python train.py --n_head=10 --norm="rmsnorm" --norm_eps=1e-06 --rope_fraction=1.0 --bias="none" --init_std_o=0.0 --beta1=0.95 --beta2=0.99 --weight_decay=0.085 --steps=4315
Each number is 200 + 40 x the weight over its row's rms, rounded and kept within 0 to 999. Layers, rows and columns count from 0. The size before them is the row's rms in percent of the matrix's.

# layer 5 MLP up, 1280x320, rms 0.144, rows 169-194, columns 0-63
101,244,180,161,137,259,166,202,214,243,283,266,166,214,223,129,208,236,161,189,241,175,184,265,168,156,158,218,197,196,295,204,142,175,207,162,269,215,254,225,273,273,236,233,193,236,202,227,223,169,157,237,219,321,181,228,196,261,179,240,177,207,189,240,203
094,173,141,129,153,223,103,209,152,205,228,168,234,170,218,248,229,182,253,169,172,203,223,205,190,237,181,149,175,230,188,190,198,184,237,146,183,154,209,217,207,155,198,261,167,128,199,159,194,276,210,146,195,274,145,156,226,178,184,280,196,221,198,165,206
093,195,205,221,243,249,145,197,266,147,209,170,161,207,176,238,188,223,242,154,205,136,194,167,252,268,102,132,238,209,227,195,173,232,192,237,225,156,220,157,172,134,190,118,170,207,200,197,197,196,250,251,213,171,246,177,202,180,116,242,253,168,143,230,178
097,183,152,133,174,246,167,217,273,262,260,184,250,202,228,169,173,231,262,180,199,179,248,179,233,149,190,174,191,171,194,201,236,159,208,196,189,143,200,170,134,131,204,208,258,218,160,195,230,166,181,214,239,239,244,233,181,239,216,273,183,194,242,137,231
105,215,163,229,245,173,216,185,248,114,242,321,229,215,203,265,176,201,187,172,195,209,257,129,196,214,175,224,185,162,213,168,211,260,178,226,149,240,209,185,173,173,267,164,191,223,165,183,184,227,148,148,217,184,246,215,235,230,141,213,258,211,203,114,159
097,185,181,207,148,213,185,192,206,138,252,161,130,159,198,213,179,208,210,143,214,231,189,207,158,187,211,134,110,163,139,178,194,287,90,253,182,201,192,152,234,152,221,187,234,254,259,163,223,216,221,235,246,299,124,230,249,224,221,256,156,183,184,109,169
096,166,191,231,170,205,228,183,261,174,260,249,148,212,163,244,178,246,252,200,204,168,213,175,226,147,241,255,288,159,213,255,200,146,174,178,228,171,222,210,204,281,184,249,233,152,220,134,198,240,176,178,146,266,252,194,221,217,287,246,232,187,237,166,163
102,168,161,130,272,199,238,238,189,182,211,233,224,213,204,249,201,183,276,293,219,274,102,119,209,220,202,198,193,231,147,250,152,227,184,190,259,166,149,117,286,193,218,258,261,288,225,208,200,294,210,191,201,266,214,195,240,192,257,220,147,194,233,219,114
091,169,185,185,186,176,219,168,138,261,199,159,206,192,259,107,183,187,207,189,163,255,226,147,235,199,136,175,213,156,224,147,218,111,159,197,202,180,236,162,257,167,187,262,249,142,237,176,252,157,200,156,225,177,167,198,153,169,169,237,183,253,169,192,198
098,186,212,220,220,276,191,238,199,184,222,199,229,251,199,296,159,295,123,188,235,213,246,180,210,154,200,195,167,210,165,202,139,207,271,259,225,169,250,270,142,216,198,143,268,198,215,191,278,290,265,180,204,257,284,248,218,116,185,207,167,184,185,227,183
102,257,195,210,179,234,189,239,223,115,173,248,159,272,178,247,132,221,214,252,197,264,132,165,158,188,132,208,181,218,200,249,192,181,271,146,259,183,207,112,312,190,202,239,220,119,187,254,181,178,185,175,192,175,164,184,189,213,206,285,128,143,187,266,133
097,193,284,168,201,143,181,164,199,174,226,291,175,167,176,135,234,184,211,246,167,198,193,214,244,225,131,244,185,259,223,213,214,256,257,236,109,210,206,242,259,202,203,275,202,136,226,169,174,241,227,168,206,198,226,253,236,218,185,234,209,212,113,235,187
099,265,201,143,163,178,226,289,131,220,142,134,165,218,216,183,178,216,223,134,139,224,214,198,186,209,202,206,248,232,187,285,230,103,242,178,229,142,172,163,231,178,150,154,171,167,291,156,170,249,172,195,176,235,183,220,187,247,137,241,193,299,176,167,211
094,221,177,176,162,204,199,234,176,209,201,208,159,231,311,221,163,214,228,180,186,168,228,142,246,152,173,274,205,188,197,198,194,167,246,184,213,171,130,170,163,201,232,195,239,125,234,174,202,178,138,241,226,206,119,208,183,206,115,262,196,155,273,254,305
096,234,211,215,200,126,198,148,258,163,256,191,168,182,164,194,232,152,198,260,155,204,203,249,206,148,197,93,165,225,163,202,213,162,274,155,247,269,166,217,244,138,234,249,123,191,210,209,159,169,162,238,211,200,192,116,132,218,190,205,220,187,221,225,253
100,243,188,216,180,208,217,207,281,247,267,260,187,243,178,152,191,262,186,274,154,160,211,161,253,190,178,210,241,165,209,217,211,178,202,234,245,263,218,211,267,230,64,242,164,193,281,265,248,163,188,196,209,192,163,247,185,240,292,170,213,277,235,218,246
099,180,197,161,276,167,216,137,245,250,218,200,151,165,211,214,214,228,143,172,175,206,100,139,176,231,171,144,204,200,175,191,210,198,185,175,224,204,175,181,163,256,195,196,191,198,254,266,165,253,245,168,197,199,283,244,205,208,156,226,187,186,245,328,188
097,194,236,136,239,306,226,215,210,226,244,161,182,201,223,185,225,204,117,114,209,197,155,168,179,192,223,233,155,195,144,163,173,161,218,205,206,229,188,248,184,196,165,190,235,227,238,170,240,293,219,167,134,207,208,164,177,206,136,255,224,177,171,132,210
099,218,162,192,184,253,228,168,155,193,238,258,237,182,249,170,280,189,164,173,177,177,252,269,205,216,238,274,198,212,202,192,177,198,195,219,223,109,139,225,152,279,199,204,282,211,238,149,197,221,189,132,165,254,170,229,227,195,203,182,152,184,220,134,214
099,175,172,198,144,265,170,205,243,182,213,183,165,187,198,222,197,205,147,265,153,196,243,174,247,172,193,238,109,183,135,249,182,209,215,196,217,271,215,234,210,161,282,166,188,179,229,133,221,254,211,240,150,180,232,151,183,225,179,180,244,212,199,211,150
105,211,241,188,273,246,146,195,219,205,135,229,203,237,182,194,253,125,211,97,227,169,249,157,157,211,202,180,210,255,131,235,212,128,219,196,169,193,259,120,205,216,172,212,190,265,232,258,204,275,209,201,175,231,123,203,159,289,197,197,174,144,265,212,171
118,258,173,151,167,200,205,117,198,146,179,226,168,188,251,228,147,166,215,152,217,221,270,194,156,255,184,224,191,176,221,221,272,227,230,243,243,128,192,190,279,245,123,200,207,154,181,212,129,207,259,221,174,236,158,248,241,203,192,195,228,130,218,192,198
098,284,167,163,140,197,226,178,206,135,188,146,205,151,169,158,168,195,217,270,273,209,148,181,171,224,241,223,198,223,224,206,231,143,233,251,216,214,171,174,209,201,182,155,217,153,266,213,236,227,141,191,195,132,161,257,219,174,185,177,152,197,185,124,177
095,228,110,211,171,199,218,218,232,189,229,138,204,147,161,176,236,191,209,169,248,209,181,135,252,155,253,194,142,192,206,255,278,227,185,205,217,170,195,198,236,205,222,125,195,140,227,166,235,171,224,219,229,185,215,225,242,191,250,207,236,147,197,148,208
095,216,240,117,153,221,223,134,265,179,183,192,235,238,180,228,188,172,128,275,211,184,174,197,162,159,260,271,185,152,204,184,197,261,179,222,201,206,212,263,213,209,173,234,173,257,259,237,169,248,150,163,225,138,239,257,205,181,202,220,183,216,220,218,174
096,201,217,198,203,212,198,175,166,246,293,220,136,100,120,179,189,170,265,265,217,220,316,269,165,141,160,228,194,201,197,257,195,227,214,184,224,166,174,175,157,208,272,202,200,209,218,173,123,128,205,192,225,155,272,226,235,278,171,171,171,231,248,236,192
# layer 5 MLP down (transposed), 1280x320, rms 0.145, rows 169-193, columns 0-63
099,162,258,200,125,215,214,151,221,218,217,254,203,184,134,122,224,213,179,195,153,177,199,217,248,167,207,179,175,166,171,197,265,254,191,198,185,186,188,183,234,148,217,220,184,193,190,254,212,210,300,205,190,204,225,224,257,147,200,183,204,188,174,245,246
089,206,244,254,217,221,195,181,197,185,180,183,159,216,160,203,173,178,207,294,178,117,115,191,264,281,231,168,252,238,206,211,199,205,173,252,221,191,203,189,145,213,198,187,189,276,173,196,202,254,179,190,210,186,229,152,256,139,184,104,221,150,253,233,267
092,181,206,202,111,145,225,215,185,241,174,244,177,216,218,190,219,193,162,160,189,227,209,215,235,185,205,222,171,225,165,200,151,253,147,222,243,198,262,277,283,177,143,255,231,174,190,218,186,211,185,210,181,244,194,206,198,157,171,201,162,225,235,234,195
101,175,172,182,200,153,219,150,126,125,188,137,160,158,214,141,270,155,205,168,198,253,248,201,143,168,206,211,248,169,152,154,201,161,169,196,212,232,210,185,160,164,283,205,158,178,265,157,158,205,270,169,193,237,181,188,199,205,181,233,177,264,211,187,201
105,252,160,237,203,113,167,159,206,196,228,285,160,189,211,240,187,264,204,150,190,274,278,168,174,136,218,214,199,211,145,206,154,195,209,180,154,258,195,198,261,187,204,231,152,184,225,178,206,151,243,215,207,120,228,109,218,228,185,140,175,247,239,208,176
110,122,183,227,209,257,176,209,170,166,208,157,211,210,196,172,178,302,149,192,87,163,185,229,268,163,139,155,200,194,285,177,176,169,206,204,179,261,192,284,229,247,188,240,219,216,236,205,182,125,163,208,162,203,142,227,196,214,250,192,132,250,161,245,281
108,169,115,295,194,162,140,239,184,241,85,164,258,178,186,194,172,191,188,168,206,135,191,236,251,212,227,162,212,184,211,215,137,176,183,216,192,224,174,261,250,142,147,165,210,210,199,227,269,250,193,182,65,233,110,245,157,191,209,175,183,214,204,195,182
097,263,243,201,180,195,215,169,202,114,285,129,196,287,224,202,267,242,161,196,171,316,141,210,245,208,213,160,213,246,219,182,201,173,215,104,171,216,200,211,207,196,178,229,181,241,143,164,190,198,200,194,236,173,185,220,176,150,203,273,213,166,225,136,197
095,178,259,199,172,184,231,198,277,223,275,257,195,265,158,242,228,184,189,238,250,198,171,225,211,187,229,223,229,180,154,252,215,197,221,155,193,251,133,241,193,204,253,229,197,225,192,211,193,174,185,209,194,253,210,195,211,194,204,113,173,163,214,161,164
113,127,178,177,199,182,204,177,231,132,143,261,212,234,152,258,194,229,92,142,218,158,211,166,236,176,202,140,106,196,200,220,229,203,191,215,261,267,239,191,286,143,197,211,198,244,247,239,285,212,242,206,133,239,234,149,209,208,220,176,186,156,244,243,125
100,221,196,212,242,215,213,138,217,234,248,151,230,205,219,210,183,208,201,146,172,172,271,241,132,225,247,165,222,222,242,208,204,171,194,206,186,147,182,205,208,182,159,142,114,225,178,222,241,234,189,242,240,188,145,197,183,181,165,231,149,177,205,190,244
094,151,257,226,134,152,182,112,244,203,170,188,179,246,209,186,183,193,223,147,278,187,144,165,200,161,165,135,196,188,246,178,155,141,222,264,297,270,227,271,276,195,174,200,217,188,200,206,268,191,213,220,140,165,236,237,170,165,196,238,151,184,211,140,228
094,191,190,195,239,166,122,149,316,205,274,264,185,242,232,159,183,105,177,206,297,223,172,177,216,183,227,223,224,231,225,155,143,272,148,206,196,224,236,270,219,169,231,231,213,221,153,272,209,169,218,170,297,189,259,190,257,228,260,173,228,129,241,259,210
091,250,177,243,170,151,164,203,130,197,179,179,248,191,116,169,193,161,198,265,228,227,244,138,167,220,280,151,170,241,158,217,170,201,173,230,135,239,186,263,238,219,246,205,255,194,208,208,219,205,248,196,214,144,180,244,180,185,242,235,132,170,114,163,162
100,189,201,142,201,188,157,213,130,240,248,141,172,158,194,275,200,206,255,189,200,178,201,183,190,146,175,177,170,203,237,264,189,238,232,284,112,131,204,234,238,252,162,219,165,211,162,185,265,193,220,217,222,161,257,163,150,163,193,213,177,193,263,229,152
103,154,263,333,161,201,251,158,185,143,224,216,162,223,207,257,137,229,172,240,177,167,296,192,178,145,199,214,177,248,175,132,135,191,253,220,239,214,210,132,268,188,177,261,170,214,194,242,221,205,219,176,193,202,224,257,211,259,220,203,201,186,192,175,229
105,175,181,160,198,235,204,84,207,203,230,208,210,126,179,236,190,195,271,206,201,192,129,158,189,220,180,271,181,221,245,198,222,146,190,192,211,253,210,223,269,249,220,161,239,180,185,202,161,150,206,227,248,235,175,204,140,182,182,251,217,266,202,152,216
093,253,185,222,203,213,139,186,180,239,149,121,188,207,217,183,151,281,212,228,233,215,191,267,199,253,291,152,212,186,157,219,147,149,248,223,261,234,231,223,262,209,222,284,222,218,223,246,124,242,261,286,255,199,206,219,209,212,198,229,232,245,188,157,222
090,211,245,197,268,281,206,156,247,174,224,204,162,228,179,229,167,177,199,201,259,233,214,226,228,204,206,193,243,205,236,141,219,162,195,162,203,205,241,184,204,189,221,218,211,208,200,212,226,197,197,160,225,244,221,176,210,158,183,197,179,230,168,170,207
094,150,238,217,200,140,249,170,271,185,107,221,168,239,175,165,154,212,217,154,187,188,148,160,243,166,171,78,214,206,134,160,189,218,123,272,205,168,175,258,232,251,203,197,214,195,172,256,183,110,208,261,159,243,132,280,178,333,265,242,136,201,193,235,260
100,225,128,193,190,237,145,147,151,216,209,191,180,161,189,162,186,125,225,265,216,219,261,210,151,237,276,226,230,193,195,176,157,308,183,240,244,199,222,261,174,241,223,207,193,212,181,211,230,148,248,179,261,155,151,215,216,184,254,202,255,260,225,257,237
117,213,206,212,109,264,172,191,264,142,262,189,165,220,250,230,188,213,215,240,172,224,217,188,146,190,160,174,184,205,157,193,278,239,325,181,241,138,180,178,294,233,167,204,212,171,94,145,179,235,198,257,235,231,244,158,180,209,218,306,175,135,178,307,229
090,198,209,231,182,279,242,195,198,226,154,214,143,190,140,192,75,214,280,199,213,253,219,217,180,211,168,238,145,150,241,207,173,144,239,136,161,191,213,192,207,211,235,203,168,203,115,223,213,84,138,218,191,189,210,131,153,222,167,208,183,225,167,219,121
100,211,226,270,223,139,235,157,236,152,310,131,240,221,270,244,253,262,201,276,266,195,224,243,225,157,265,278,238,202,167,172,246,217,168,243,178,294,136,245,302,195,291,255,303,255,251,222,198,219,192,197,163,174,165,209,191,166,224,186,204,177,181,144,188
096,191,206,216,127,200,188,169,191,191,228,160,182,248,244,164,206,181,154,158,248,237,149,145,170,231,156,225,194,236,128,244,163,222,173,184,195,237,235,262,231,207,212,163,232,273,220,172,197,298,175,178,193,219,246,154,216,112,172,264,244,187,197,140,213